Weights of a small GPT-style language model, trained from scratch on English Wikipedia.
Size: 2 heads of 128, MLP 704 SwiGLU, vocabulary 5895.
Architecture: RMSNorm before each block, rotary positions, no biases in attention or MLP, tied embeddings.
Training: a variant of Muon for these matrices, 287M tokens, 9930 steps.
Each number is 128 + 24 x the weight over its row's rms, rounded and kept within 0 to 255. Layers, rows and columns count from 0. Numbers have three digits each. The size before them is the row's rms in percent of the matrix's.

# up: layer 6 MLP up, 704x256, rms 0.0729, rows 316-382, columns 192-255
# down: layer 6 MLP down (transposed), 704x256, rms 0.102, rows 316-382, columns 192-255
# gate: layer 6 MLP gate, 704x256, rms 0.0751, rows 317-382, columns 192-255
up316 102:152147134102136119141143089122112082065125106148127104142078118042109125126116134127145071153116121130113161138172089110129117118173121181130132161155112106100139154154127131163097131148177136
down316 103:143113104117152126138138131125109148125117131141128095102128154075121115077125111135144127114136126111107145151104109101123146113096124118123109124113063109110140158077151117109138162137090132
gate317 101:130149163121151119116111074101126112124143117128105076117143161170125103152130110165150144097161100138089127122143100140120112139113129131128121155105123120152120159090142179103122077132097154
up317 105:146108135140150120134117137137095102130130114145116139111160087126127127102098095142164150178109138116135138125123144135116121138106152156145124115163127110097093140115120134142142117147116101
down317 107:088125102110172134097141107130125096149180103123148096123103127149109133177145112153146157138138102141145087114088148106155130179151118098100137146114135142128117169127117152108131109071085092
gate318 102:092119105131101078129102094142140152115127130140110123111165131132133120124121113120097148103124130112087113103129124137141116153153107126118122142165106114164088121120165113114124113141167103
up318 097:109114141099106135121156106136153157144159118124141118150117165158103134101122086106133144106122136125142136155161142106086104125109097127105150119105153151095094141103169097132151166118110118
down318 100:099150123145138132158120145118142186107133128127169173109134119086148090109131123127111171073108130125101100121142144138095143105129141125136158115114151101148121111169112125095167115152120101
gate319 102:110149150129135098178122142110151120127143125094136142121105103118125111139151111117124137130127076118141130122132160105156111183114147150110147122154153145090133109150185150138163139114109133
up319 105:124126177126126117114139125150126095126107118108127115100119141148110178123126148117153144108121084137138123136135147181149131132180093152161150106093107124097181126065149152129150134113183101
down319 102:081064134113096142133118122176160117088121143142125084140124094109137141155131163134120111120128135128138155140126131138153153144122176132149153147172139123162136157076126152104122119133140179
gate320 095:098138110112116137136141121141151136135092152131114145159114116196147129172108094075159092116164152110104121070108125137135142123128127212109117151100128110110140089178156112115107155127124124
up320 089:132085177161114089133093136096116121138149106094171130097139167118154128049152123155121122199096150127141145118098153110153119123121121108105070101118130143099153152133126161116149084163154128
down320 090:101120139142126096163145108111150146142123148120142143146128130131136129158136098088128119168101116102153149084120142091136158104109095123095127095117128129113123121032141121136123129098155098
gate321 106:129106128137110120145134139120103103174139126132124119149156135139159117160131094138095177094126110128148133090140109130182142105113124104128111143134096150149131156099108105101108091156111122
up321 107:120129127144119159104117143112104134157131148090109151138157131136156170107085129166140176124128156154107095107139132144115115148150102090115154120143133139140168088126128155144154117078123098
down321 103:140121110144114126107140134137135110101133098132076162036120120115162174105153130113147143154114131077148104132088123140147066117108115121122140143096112103163113101118111158136095121126142102
gate322 098:132127124120136132115097154095137086153119074170139111174146135135122148119122166157165156157143134108110123101089097089137114087147100129134124136131114132140139131091076116088134097150135152
up322 100:141108113182147126130123118098128126131112127120139091116142127101193110102140130113119095122127106157098133122118099118117135088103150118138125126116107148110114114126094140115122122154151089
down322 096:111115115187106079096175116117135108125106120152104154128065134123141072094157185128120156104099150152142138130087140156162103148135131125174130109124145157139119147114119164099118095141180119
gate323 097:118132094125158118100126112136127117089171151147172133102121122209110104134149117146156132111127131117151171152131130122133135127118140133118162123113122115155119155204130139122106142131172121
up323 099:117092163117081150134155136141157116140113149130143104126180114048106146159124134104121152055120115147120117155153109115116090111140112113151138124118110110129124123106129132114149101081137142
down323 099:122138125107112124125115141104177165147103130151130153119145115147151146126135120094138136119126085154116119083134147117137123124119152127124141112136114143125155118106139125193173136138123122
gate324 096:157115134144144147119128145143171140090126092122151140147152102116135120142115102119134099133152112120109126124123149133124121153112134117149187127082165084157106120126194128115101125191161145
up324 097:147127116145139105117150112147130131098102156131151133108109111107112078094120132158133101136123161130078180123139145143124144138124127099121103083139173173084121129140138089150133150121166141
down324 104:150143120123116122148175160097127141130152118112096104127112127123141137090106106133151159098111096170137137147141161151116158118146121174151131163143117104141129160165139088135074144107183091
gate325 095:104125158140122171125106120108128117136123134111099113127150078135099107126098113125121133114100132160118109152129121094100155128150178141113109122099111112180131134141155133163129124081078184
up325 099:119157145136144126128131142099154150093115117148121131150144089129089104106120149147099105064117112140127132101066113137148124089161154145142122131114120128163137140120100071167126110113128144
down325 098:125152150152110140172099118112091144142140107099146116143123130168122142155133160175122149117160081126124108130126122116147148132116113124094092117117121110130132161127139146091150111124149149
gate326 107:131118156138131117120109149127124166129138106113098141149145079157111201143120132113137136142118149151130150131102148163144104162111075134119110150162137167153165107104119120119108124069174073
up326 098:110114124178135143110122106158165148158135113172112124108110122071138154122080120130170117153117160114102094093137113143148127077095122150079147145113156117139127136106169135131157141132122125
down326 091:118142161143129101125142111126130131134111132121161155133168109135142097158142131092133143122136089127138117152111159089154107142093100145119135161101133121115106145099159101094150092143147110
gate327 098:111155140134110132097127132084106106125124126149090120148099166110127124139160116135125153122114065089143167124088152069108115130118153094113145156144105134128137146131154107131090096086135101
up327 092:125135162128162109129116171144125152137106088091119104173121164140127114146124115128107119096094158149053115146139123101160134192120099114121099134096141139168137090137091097130129170169097170
down327 097:115135202136123112115114147115143138138170064144134145119158083101135113108128183155108096167111133129125069089148107132148119178131124179097077131119130112087130062119143141175146149137132121
gate328 094:127057122082134148078150119146129108089136091085167147070122119122117141108131121111165126122085126128131169119135111115128159141100153128124129143098085138150131103188097134110149166093139176
up328 099:130134131097139132163189103133118091079126099124124188129153100155148149099102101123118131137143132120138110129130133124073106110086146095147102128095093114118134180125162118153182161170148137
down328 093:095160128104109088125093115127121126129124114068139130184141144156116093150157155084131109130136103156157131108166123155169128133132089142141123132090182125136121110137131119146129070114113108
gate329 094:114099192120083078134117141120121101141155112115153146137133086113148141056136093124168123154129131145104113083123155145168116123136133122097132141160121119124111127118112121145105116136162109
up329 097:133109157162100129134107136102121068090172160116145114175141103091133136127135114151194086101140146145128100126157136106168090149180113107157090128141128125131130174092115130117163130112111071
down329 097:124189162145089124134131109137142110130102150137120113149148126131109109114150125135160132118100118140092117117117149112144123131090121133096121152134154135093177166096145161115178148133126125
gate330 098:131115135139126128179124123103142115132128083121140133168186088145138100158117123118110121128117078073119160162156103160149115178156130160116109148086144117114118126135134156181117167124139153
up330 093:171094145140146129136151151115137127114135162123142151198151145102131124137098109128139062134185111137148197129108090113108105103120110122129135164104171155103113155106122155145120174152155120
down330 096:131119162146127132121087153121146124203160094144127148135141102117123107127122120092099120141123120135136179157084129158134151119142109096104152098076155088125133154144118163109120132122144126
gate331 105:096117165172137114174134103142152165103151165106069131084135162111120144144115182110147139116111100086141097179112115158141104172124145155110136152107120121107166105130150121143141125101129164
up331 099:130136134112118105122114139146138175155153144144124132119123130163094141106123167114160136138137132108101158152146103111123123160112134120130110149181115137127176137108170173118130088096142102
down331 101:117114187125197123162076076151133124133155108162107132152171129140090140147153117130148122145148138132124157149097119125138137110108084125112129172094133098126140113084124158121158108147127121
gate332 095:094158115095113165113135134146138150189121175129153152106115092158132108142145127161109120147125125146146074131149121169106150148126147102144123148131118148080168113123108159122131144137136113
up332 101:139150139139127141094129190125137107170121096120098117108082102180117146128133137163138125150157117153113119102131128116118099148082164107138172126145119148084143129105129123113120137092133157
down332 094:123124119134120133143125130147175103132132128130072109141135106177091132129094141154135101164156152084156111096177135075138150150183100128132093183117103124106101095212134136136130114127104144
gate333 096:133104147104118143124187117117115093147109164077120138143185089169122122129157094143122129114111149109141138164146091110111112142111127157084137166114119135172121144095109101144115114143116135
up333 100:127170126132095146124120109152117145146116099128129128127133081133144168126116144137137162135157156160126165142115079099158130156149158193164142081126155142122111100127105123151102081137126096
down333 098:163149167146088138106162118128142127110128123131157135103136123127119111125120125143133129154108145180141139124106110118145134101110119145145144126113149132141094166233147130159092114087115136
gate334 102:093105112101097093111076102157116100103126136127213114131116143124170125098102151109132131140180136134155114109139131099136069140101143128122129128125105106156149186150121129137113111145114108
up334 103:100101130110130164112083120107126135087074133104089091133073119140084108139146155114141097159145131131140134102108078134128119117143100106135110157143189113141118098191102095134160121116131122
down334 101:110129124187107138128094088128136137105138126092080103146123123120138170125128087135150143121160105090086149107128156138129128142123175134105133171127103132175114109105133126089165112134148142
gate335 106:070113109129147138173096106109134127143131121123137122184138131112100154122136135119130127122112121144158142145137129140148100150128149133164147141127107135116150139122116102075091084116087152
up335 106:117139073162126117105114125122133136142113090152128145082148120097153146114129129110137170110132111115140105105070088150176087125132143083104108097136096162143138103202138103156129097128135096
down335 099:141119105140135125084169156121146083130149143139158136104150140119133163125128131143081113133122102090105061108155139108127163070122124169109150132117115116119116156189121126152123160122086124
gate336 098:121161182139143154138113157148155163123107130154157114119131095167151127150111145133133091121138133072122167144109137155135121132122127138114100084168182128139146137154078135127143150108134151
up336 104:151152181072153143142132162109113138096121115100126156120106130094159116167136185134128099112134116091162142107119122118092126142139132101129134121150127102167173117084165119135157099124141129
down336 103:167112127127090125125147153107085108118106111134099111132184121137138088115112109116111133132168132136152146145131124169195114166125152117111135151102114107154154093133106131126123155106118099
gate337 103:138134135092081154167087133152161140138126115076109109156106093127119148128139094128149137145130147139152155138080104119140193118090136130119155138136102143128153128172122127144091143149122148
up337 107:129103110122109110163094115129133147157128125111129133151150130107144100134096094139123089125153110157112113097132140117119152130136145138137177120138139114094110094158121116153104115098120171
down337 104:106091140093159121119117145124123125116120108102139121131152119145117104121117102128123115114140111182107114130130107089121132125113113129138090143159103156112172118115124125174161112129114114
gate338 094:137153148143085128113110130124100116127159165147186100135139171194143112097128109117165102168159122156104104086089133124113141106098124113101127157132094128091119156163118127124145130147156147
up338 097:104106122112147134116139118119133120123107089142130115088129147130174137123099198095106118124136158146143135152150133101112156125143146095108128120121142081132083108161143079146109122097132172
down338 094:137136133141129104147118161123138102125124098133075075117122127158147123104137153129116144071120135123158107126123116122096194102146142138163140135133151102130132120129113157142124102134123136
gate339 103:109154153122082190136098109114134116116087122153159179088131122144126093126143138121166109156180125139143129100141124161128137125107108112139103157108134097120151121079101152117076101149163166
up339 106:134126171160106132087106130099086149110103131083124141137100130070109074114127172139154137157132097147144145125095133146154136143123104132080128098102139126111119138147139115125136168100144153
down339 104:147155128132094109129119136119126125128150122127126090115122151137165090111162159146136134102161109169125090157121117120133134120096115122115180107148096088128120117155127126138156169109164179
gate340 103:099120139095135128134141123126153119120112085088144104127161102091133120096126125118146141098141104161105137118152106140084139174140145112098143139088156092073151102156185129129104126147079167
up340 096:108180071126172137133169155106104130167129133131112127110103133133153097120132151112157113153154114133139123138124143114116104158119118126133142086138103112177147135118125110084116080107168115
down340 098:124140103126111130156156159106128099137124133120115177063132109112148153114164110096141140113122093110153095134133112134146108101147129143127087110130073101152105136161079129152102134143097126
gate341 097:112173150182116141169113156129118115187089148136113119139132111157113144174128079118123113135132120124091097120127131079131111129136138153109128168144170086125130121102110133115162102101137139
up341 096:078131117130064163167145141120106115158080093140144145130097091110059100082170078127172098094143127124104132148140125132109107158128111113168136162106117125116110129144099121135131122112107163
down341 095:112097135152119131111082122084135120174139106136122148124127130136095127144101116126139118143120110127113164099123114115168105138134159160133136149088137159200124119180148137097113142146120129
gate342 095:122113153131133110068089121125131102114113139132111191105148140132095187136138103115162132101138106151125145096094109171112156146175141100102093158143126139131148114121126125134179140102131124
up342 096:126127114102140117107151089075088100158092135106085137120171164113143114131135150139144114145133132145098114136088168154135094151110143140091147147108120172131121119151130146121085124127144131
down342 101:145100131124161122112130123126112112102110083132118148076077145128181162131097123127104138106133159060092135127133137122134106137145095155112137150145151100143153163046078154183113104125115168
gate343 091:166123133149110117138162147123083149100084112172147100119150128158143133107129081138145136118115112165164134122123143159149164128148127037147095134124157095078117128096134143149126123166117087
up343 088:139108118132132148149103139134124141081142093126140141143150115126124135115129125149140109161134151147093147157150102150095111093104143118117111117189143114142154131122124078131163119141147112
down343 093:122151118154099073122124156088095120152113099148072113134134121151121142186098110144108150165158151141138068118154133125111122134090161104160150131128123125150111141207101160135169080143138101
gate344 100:108125188110097139132118106137125148111153162100121115151130155139123108167115121101186143157126118127093160155101099101135144097126136146159110130156119118115141172157075114119086122136132155
up344 094:146074157111142130120144110126152157129127138168104139142149085191121102143111129107123131094133104127149146089096124155106091112154119118140136148169115104108108097089108134112106139149093101
down344 098:127112130148152116122143075133158161117127130114132106147108144119171134169154123124134168125118103130129163121111191160075092111132079125134109112109137132132148155148147104149136127142126173
gate345 098:066132094095149126140166134147127131143105147128096115150133141073111144105099163108137159114126105100142132084086127155159129099128128174103163168106112147155121092165151098192116096152130090
up345 101:079118161118122133100141184113136161095151122154153162125139136143075125159106093074129152122149096124152111098085124128132099113136102161155117182103106142086126127078140147129093139111150158
down345 097:089144135139151113121130085096137110117127071141131125093075102076120159120138119114113162162112148119140162161154149108112179114130165085118128092111129124129148159134108165174097073138172123
gate346 102:146159132097075161149113184146092119106125093101136131100132110146108143177146123115135163114143146132126092155116110123095120114088126137119091126101064135105123148153122104174102144132094101
up346 100:141122153198188131106143130120136167143097113104112093164154145102158132098109108098170115169118142097120147159107103138151151135174137163139161114129132122141106136124126116156103097133130117
down346 102:090165157152088140086149076107104129134103060115117148140121127131140108121109101129082127150117120121093128152111131167117110063175164114149107130171094149119135118140127132139113109121105129
gate347 096:140137144138082142124088117119129144085145130104137126140139122106135108103080146138116097121103138129120136117115166124094103138137121171123110091165120107106144127161126124122103087097146126
up347 089:129158133127193109117118176077114101104210105143156125126143142137107110143142119123159137115138124127119126146137089153142137153107105153125125132084141123101122147144178173160123157125081148
down347 097:139150112145088127101137139076132122152154113100116127148153132095176109130155091118086102172128089154132141143137107102149176128133122157170079107109110104145139131097131141113087144197109108
gate348 101:114102096134192160088125131139138167086129163154137103146137142165144178136082132126108117090098113148124159146094148091094103077122138142110086111094125107129113134123101154108117137127105118
up348 098:083155168121116081159110135137112100159114094101085140119110120117124163158152087133174123097162142148142112119144148138123186097128095153115137147177114157080131141117155141131126126157106147
down348 103:110134153076105132153140096131084148136155129157100118125103113068112108102145098150146176151154145127123108147137125119134087143147146150166182137171117124122125139112141144100138152103103159
gate349 095:074139081162115127152113083172097129156121105114135120113131145109132136117166105166166138111136120128133154106071137130135118165120150107124114109120157126109118117189127146120109136095138143
up349 091:113115125096158119115138151125113105166125134115113113137102141167178106137155124126122159128159085149091143127138164126122115161095079204070122130134137099169135089129107160113133124103157131
down349 088:113193141166122130140178139157119133142167101116089162139136143117129123133127158094105111125136094100158096147135127088130152114138139135188120109097125088100141164206141128137100155094153104
gate350 115:083179110124100153105162105086116126115103159076111145145156162127168096130143102127143149137148121161168113115139164144085144137161067114131102102146132128151177116122105144126112131155098132
up350 110:149107113083165113116175106127150088057105144108126131121100142135146119129101149094151125118119091152127134143113102168149134117144112143101130131146133135155190103166132116165145091129105134
down350 110:140131144119142137094133134162126111133130141110107148100108139144092127159112080108125158156164157173102104127128160145128061121128073167111137128159125151176129153180098137157146124132107114
gate351 101:130116166125102142122134158162167091117131115101153111105093120139138082164166124104109108089096109092164152157118129092151105147105141190131157119130147099125118097097140170132099141116113140
up351 098:148080158130124170170128133111088128120089100155123193115148097162173127128151138145096137115109147121149152127136135076174131129114114132106137152116162159144126098128157116132151098108126151
down351 107:171095102108164178152091112155116124146142141132117141175164164123149096125104096150113135127151121117129097119165155148165144103140119096137101149099123171131150119125122148130116116103095112
gate352 103:106129118119170137143110182180134076139106125105140132126113091134138131115114073159138124107120121121114110147080086160098106119125106147132138148138150114102134131123121171106167123127129133
up352 104:123148142138144148107127107158148110119105112085154114142138116076137128169088100112135101148146119110102134141133129146165146113134149139119091129196173123091102120138142165118144160085099122
down352 108:136153176133118147126142115151130145129179123107132116124126137122098115111111093130072093135119111148103152121174117126123070123162140119100119145126100149148129122166127099148163110145149123
gate353 102:123132111109125104140132129091075079148112152151089149159121121127153095128146108134139108097121095155159152085137126141134152100138124110143103150102113162129105155118144126105065123207123122
up353 105:129129160129092140140136120104168150086125159079121135117132121159142113163060120115087156099110151105110130164174124159128080133098114090140155155094137100138137117094142150114203131142104136
down353 097:083104092104112139140133166132134143118186137152135139132119083135132101137163130119108098107093134082135107170159091124138201134120100141069114097130110101123141104095125117122133155073162097
gate354 105:100101090136138145112066134126113130145113131125115139120112104160135192109124101111145108104133154113108145113144127084108158128141139136127164120109099115142134152141154105180163118118125170
up354 100:157130118107115132102128141123145135114111093115134133129178194107106129108123114165106136123089081129148162111156135148143130089166117114171129109125105127092152158120065171064109155150152126
down354 096:194124068104086126123091168142084084147096119107145079055131132167129137131119096108141120110070102131116124115140156114130121114141114133162152189134122101109092104108109122116169160098106102
gate355 103:098105109168116142096121127111101112127187124101149116142098131088129130127104133161121135109080100111139110141136129149139134136162120192091124132144132090153143127135164130115107128122133175
up355 106:135149102114129130122097116186110126117089048122135154116101148145127132092133116121139147155125148131143098124104093090146140133142098160151101130108126168110183122137106104123149182121128140
down355 105:131159108173086143095109158162088125145169093139116102153086170092114119100104134146117121113104109170127101114121047138152130108145129141103155128096103139133132088078089120108131147149092073
gate356 103:132082102149069085117083103116133125131146139123129133138116114134094153149116120113150087124133142097116159124122136097104163134147097119155102124141152104132162128123117113181105093110137125
up356 099:141167101160121128089105139150109135053108145105107108142116119114125132117130126127163121089158098108147117088154098138121104134143128171138161136112177133129149146148112126129156156126101123
down356 102:134127120104182132134133162096138116117123158138131120131078121145119160159135109112155127153123167149117088149153123098128118167098130147108118156146154112123101136131142110156120120146163133
gate357 082:141127127156140121150162124146152090110110118181124132132125128132138132115142087124124133134131123136106114111143103123140157148141098162144140115155154110107136098133143090121177117127146140
up357 091:139140162142135102113106093125164125133146127120120120136105148121085124155116178079132103144112130072129157133121134139165147096115075124144131116106139149115137135125123153152123118123106136
down357 078:084103093200163123173142147152156120178134096117151127161118103157095146120090114138130150148143121105148149111125128149157169143133177116112148148120115130135116135097138109137138148095125140
gate358 104:102144098144087137147154126142119143119129113069127151149120130092176074163133127131154147154094136133189154147109132106123119124149094122142097085130136133161119087067119122142158115122133154
up358 104:115119146190085164157127147147104131120092112054124108117125121080157147084134138122142162130140132102131143156141116167151143115144106163172102157094122157124163152110128117133155102141128113
down358 102:142124132117160120164119141108115144136117163154150087132167111109129143164121105146108107137128090121082072121138104116164122157104158122118142138147108171136105122255127103138130138137125100
gate359 106:099096156121116142146135136144143132169102100142125151198137144108137097123103111106144130122143094126113125147085143121139086105134132151135114125103125110081120116155158140114147129148189106
up359 106:134141096084114086126136125099182133168132176155142127119086118190097120120145103125130137151101139141128116091133163159144121134094130113094176146159115154124127119111105163087135119119104108
down359 101:160133154103124133112094091103127104183165123134125118145116140167155130088086114094141130103101134102133154117140087145138109145111103118120142149148126126122154103039096108095164108121116165
gate360 101:110158105128129160128128181137116108165138132121164083151063096139158083129097141146154088154138109155157151099138107130113140167130108148142130149168087130126153105132116065110107112130123188
up360 099:124141114098149137147122157140142103128113148101076111140121110123165101160095131137120108124120168122115119061163118153109108101136170152153135108134084135172100131143125128112094126136133131
down360 103:165125143110118115158120079154149131137135158148129126158165166137161094120116178129115121118183154124146094148155118106133141154109123110123170128125131153138100164211089152105098157190105108
gate361 095:152100115094177135118114133104102102115138126150142113152143154062125138169117084154101149096117102079159127114143144129124158146145126135133104172117115115083119158121156117146106144099172133
up361 097:155168185157123107151111121115115121127143132155131107140111150153120075126137116057122195128140157163124084144118105119141146139129112097165129128136122125149127153120129128096074180110129106
down361 097:154125163144087124096136113111137133148158128083127179136151102255160109118170103093148120151097126163138119161112145149138126117107127120167125142104139131116104089076118133118120101148116136
gate362 096:126159141098119127150112133106089144119105136136120114112083183134141094169183124181128074151120126119126110134150122117152130135097114125125138148135155143119115088081171159122134155109113124
up362 101:129163106156101093138139139087139099135166149194118164131142129126142170071104095148109146124156100117114158157116180116139138108124098113105157173104101158144095101126127130189114096090148105
down362 099:148116085139171110150131149141147167164160140111124146107136115089146113106150126107158110126144139150182115164132124157097108073124138141097111089123124121127138135075103141105120118115142155
gate363 099:142136100110151130109110090147139123120130179147119110123149136123109062092120144145151092131119125130131127142139127175124131119110123123089119130124120076133127153141179142154112071127151146
up363 100:109122156106080104151125149144122102156199123132097126118118133116172156109098112168154151119130081162150138126148149191107091149099085138135159137120149128129123129160134161103072087115122111
down363 099:122139126124128151148169137114123111172105132140161138133141166117041110160098109115128140160157119134136133123142118121124096121162165112082133152169112137141160154105151118121134096088081092
gate364 101:126138144126142165149147173090121132117148144156103135120114161154157139084168156154112134124122114117112150086100120122092155126127099176120143172165081122113100117107115124150106119126145185
up364 109:150125125194154121100119139153159160105103117151119103114144159112097170082107135105161139082140097139129154132160094134182129137128150111144142131117143148113153114125160139186123104126168146
down364 097:124113134156087089107139122158149090114149149121162169140126149174120152105155162132120165144109151142190081139123109151108137149159122174149178162122174130122125128119136146112122096106143162
gate365 094:136102138115147126122104103136113122111115139102142144111132106160134125117104110134204116126164113146150128106157168162146133120104145136139118092130121103100163085123091131135154132130121104
up365 096:153133118162121114153122117132163127121118128137149142100113119119131112117153159138159121142148137178207140145110162125133140135116124101125117149092117160128163113107116189147164131140149098
down365 103:143162144168122125164140090103108149130098149168160129137154112084147123141155116099127100140155170156119161155115127121124161113129123153079141139119124115146118100115159156135114089141179128
gate366 101:133103154139123134110068122140109134161140169091153127138146114100145117113130149143136117174166119141132176122089108123100102137147158125078083146112114147090102084109158119125122111158120113
up366 099:130114163153097172111123155086121151133150142099090085087174122149126133152116135162147145098087120098145105102104133104116180125140152113109121100173113116096097120129142098115167137129129096
down366 100:146178114175116116127110133131171114124090144133087139099147111127162161156109158130124078151105144140113104090148123119079095142146125124128151116139163158126145155129157118149156136134098133
gate367 100:146126149127115102105105139164082162129124206116081151141146143080103154137120145116159124115125129149113141118102124137148134137104124136131125130147095100095149135103117157117150145149121152
up367 101:121119117103123121125192167162095160115113124151110129141058141112145140154108116157106167153128088158144165108113142095116128124116177160113133107147119091131115162182137122100143138132103142
down367 103:096092128138189082151163094134122111130135120106173153081106106117084132175146144120117110141133105136117136106110142107104108143089117113109162085155131121141105120205057094146108134164126127
gate368 105:126144119147144178090096156089090151088176141081093095153160150122112129146106136101155131139181138171105121130136145093158143152147102156118071145139135104068127120106122104135120126137120132
up368 105:138125113103127131124131122124163138115153085150125149124154130131082073142079123160118165116114126134118095155077083168131119139129109149122150157128128181130105067099090113153128154109152101
down368 099:140149104135169111109124134143129126119102113113105112113142156079157090144124101114117134081124126098092133112124100131142164097105133120129133123151119111158089145132143124165181113171116109
gate369 092:112137109127121117107130123128077148137111118124123103096119135185099126122143108119162142131141130111159166154133145098142145146079135142134101122096136127120153135088141145113120143126140195
up369 088:121103138133132130123153142139115119101137114129122125115123131152112134112109128141130146128123168148119080127158099123150119162085089134168167120115145169149126167097144157094138115083109181
down369 101:151095154118112165084117139155113126110136114161094135103092095138103145138104142128113178121122139131121124130142122177121091101146100091138152116122166132114103130215148145119116098124098143
gate370 105:098167147142138116151103175103157156117090099100134078122122138079107121144092126132123146113087112143125095102112112096126168137105079114127132142138140103113113109101126134147137096144150129
up370 103:134097125077153092139149144093147127146098105113141160110141160131144151124116150160096139097116123130127123136154139102146121112106149113095132141140107118167167107144140153077098166137157122
down370 105:131074148169133065135146144102125139093154134116145140189103124075150114120132175078149143150118143154140108165131147092162140162102152166098124131113110100159157113178146155099110131142151091
gate371 102:157113123148061131151150186135117110105080124139137126160112132130133103130124159117155131172088138097152167089118120094167126107131096142126131172124129126104140122111130143100142102123127140
up371 101:140075134108115124149140125110155148127144139143134133120126059082101155179113132107146134084155124110143051101112139136117097140157139110129102168121124164102148135114134126156131119110145114
down371 099:137158138145099163169163108134094126135181117113107145111136119119146152132141134095097126096116123143102137170152120119150135099147130101092109115123105110082105112127111127138161132119163153
gate372 098:114113140136118120149107128165111127132115075141103134114095151149142093132108135159143127066133114152149156110175156142136147102186138144139122121123125133162116143152179077140156134145113125
up372 099:163163137085112103100136167115118113142149145137099124129144159122113097128079134119143128118089160112116125102091097165127171104175132211127146079122138133132098112139142105132138113138108144
down372 102:138135089102151117167125125116153134116162100182105141133111128137118102124166130158143133107145124109144138118124145107157137162117122142104129129099139154184144134175128134147095123086120168
gate373 107:107147170110150158174116146158120104140107098116123148139106150165109108129105129124149150138095202105107147149119142146124134134120117166108124178117112150077168140115125140135111167133162174
up373 110:146103087143125127102096111145119069129147111144152154129094107135150096100101126121138129098113173105179084126128098130133159103111121119160101115133159129114129145157154104121133101152091122
down373 110:157118122122094106122161118129179103139126125102124139137126111135132158128154125151119102084135102168146164103122098159174144184113130105151139120096138122153144121181119092099147103121047110
gate374 098:161153130139109101080128104101127135117119186142119133103163105148119117134130091117132158119150132109128166083128128162127137083090113110122119136098161157110088144101128132107129129110152142
up374 096:121151167149117161103112103138113176123100112133134191139188154120153112120139130158133116097139128094225146116126124131151113111155112150208128125092142139147155135125162113132080132098162156
down374 100:061169158115131105089118154120118133168180150144119133126112123093133164125112123153126100125150162122062127120138178116120131120125137116105101103132127124114133165171118178099143126108080100
gate375 101:155134130154129108138133183114120121137181129148136121088134113115114105100135139157093121112131151125155131143115110160169106167073125167129129117131100129149161149073144124126092141120128146
up375 103:121151090124100127111142135156108140096131148107111108121117112146111112121128106127144126114067111130131115130129118115133146117152099073102123110117184155169150119079116120130127105137162167
down375 099:118087115161116136129102137113118135151163150174129112125129121098131107123093118105133157119129163132195148127169144128185120133120091161135127133109153167123144153069122173094168107150136104
gate376 096:161162175116152140158104133134139111073152154154139121145138104146148177104144128146154129087117103140101139117099116112107147169093115121092104114145091132125105161112131121142165144131108144
up376 097:119117161078120150085166123182111107141124099152149114135176149135153105076124110105107117116115123086142120122124175088153138142125114116140143157151165110150134143092119169116105115120125157
down376 093:099139127124156168125166123154117148123066089116136126119104073132113188146134066151148120135108120119133162133145145123112150141117095139141064125105145134153102136117131150130109136109160109
gate377 093:075160133121135105159119062147137152133111132111107154103155154141147143121134143156134127145126138136143148149140156125128101131097155112137085139139147125097150102129089090146115116166146055
up377 100:150121110128087114070105106089102133174123132110142099134142165103130143115128124108121114113144118092145116144145072145104149143154092119101166117094149125144114171096163132090100153136102109
down377 096:143131118129123130169153147124122142125093136123136158141153135178128079123121124143184119105141114157118155091091094102118115139142166099132175157117085137149170164100180119118121152117133150
gate378 101:113132144114131176169124127131129165094124121116130124105147136138165108170134104116155129168144104131148132118130141130113122136152126129137128171112171111146131107134157133151127131114162162
up378 094:120107183157136145167134146111139053104106127093135138137103103045092149162121090151152140173152091123164135114161132146170125156163116130126146119140132137096124111197148140134138137160153135
down378 101:157115129108156128138099114152117117170129136175110084135137098085133116103129095088125127170099126113150164125100111100106100116105123134151100135111123118111131134255130128109126157118182146
gate379 103:136108137109171130118109171156166131133129160111135152114135151135153123140096094125150096110129165130111160148084113113102146130103133186121140163161133117101157114094149123092139140117131152
up379 095:146187113160087151110122130162140117096092111130202074138125150149130140161117131085100161153125100142153130152121142126056087127189118123129112100099117109121134111111145099095170095071175078
down379 101:131127137140134112128116129120094084142106165120140138091131187144140112155143124105090140133117106094106117135137127158090108136150094123122162110103142164091093150166126091128069144133158059
gate380 089:173108122106125112142131147150100151138128122134165176144145146136126139140085124128128136072087156161179147126144126124126160176134171092149107145163112128127111147145123148141104122115133135
up380 097:131134142085131105113119125152139170125164116091115091119111157143107147140126131132144133122123092087104101119108116127097119122119142121177156140140149121154165098135127155123156106158110126
down380 096:121132120137187141141125174104100098114123147148131110137151119121161109158154160130085132125120135169107098146150155127155115151078193114142144107107121142139138155115108118125150104119129103
gate381 097:149140120085075143115123118159134113118122124092107131121145154120147132153083110126141099103128123119108146133154134111113127161123146136112140130116097075130114132119149166149142109118126143
up381 094:128105162129096121101073103129122113129141167098106119117108069154092110107118123149137135101153149110132101140123135120132127090179124109107120104210139108149143142138127133102097160122098168
down381 094:146124103110101094121185109126173123134148118112121151158157160135141129141091111152137109144156141127116091153121120140154127105108127054102099140137126121137148151110126123080124102164111146
gate382 097:134118173134174161130119127103126116113126114130093104163147152153132107159109106129083151112096139132115126141114146114084120119118151116092150153107120154125152127121130099134097142126157126
up382 099:106112139165127077105129152156156140122117142126059140150178147169130121159102154130157129141109101126141105140132171132139117124167074176120120110152147098055093192160182138146161118131136134
down382 103:121102163151158105074136074139129130085152141121103110098131144105132151088065153116124134138127136104122096139117095113113161150108104135094102154151179149102152168106136122114137077139134177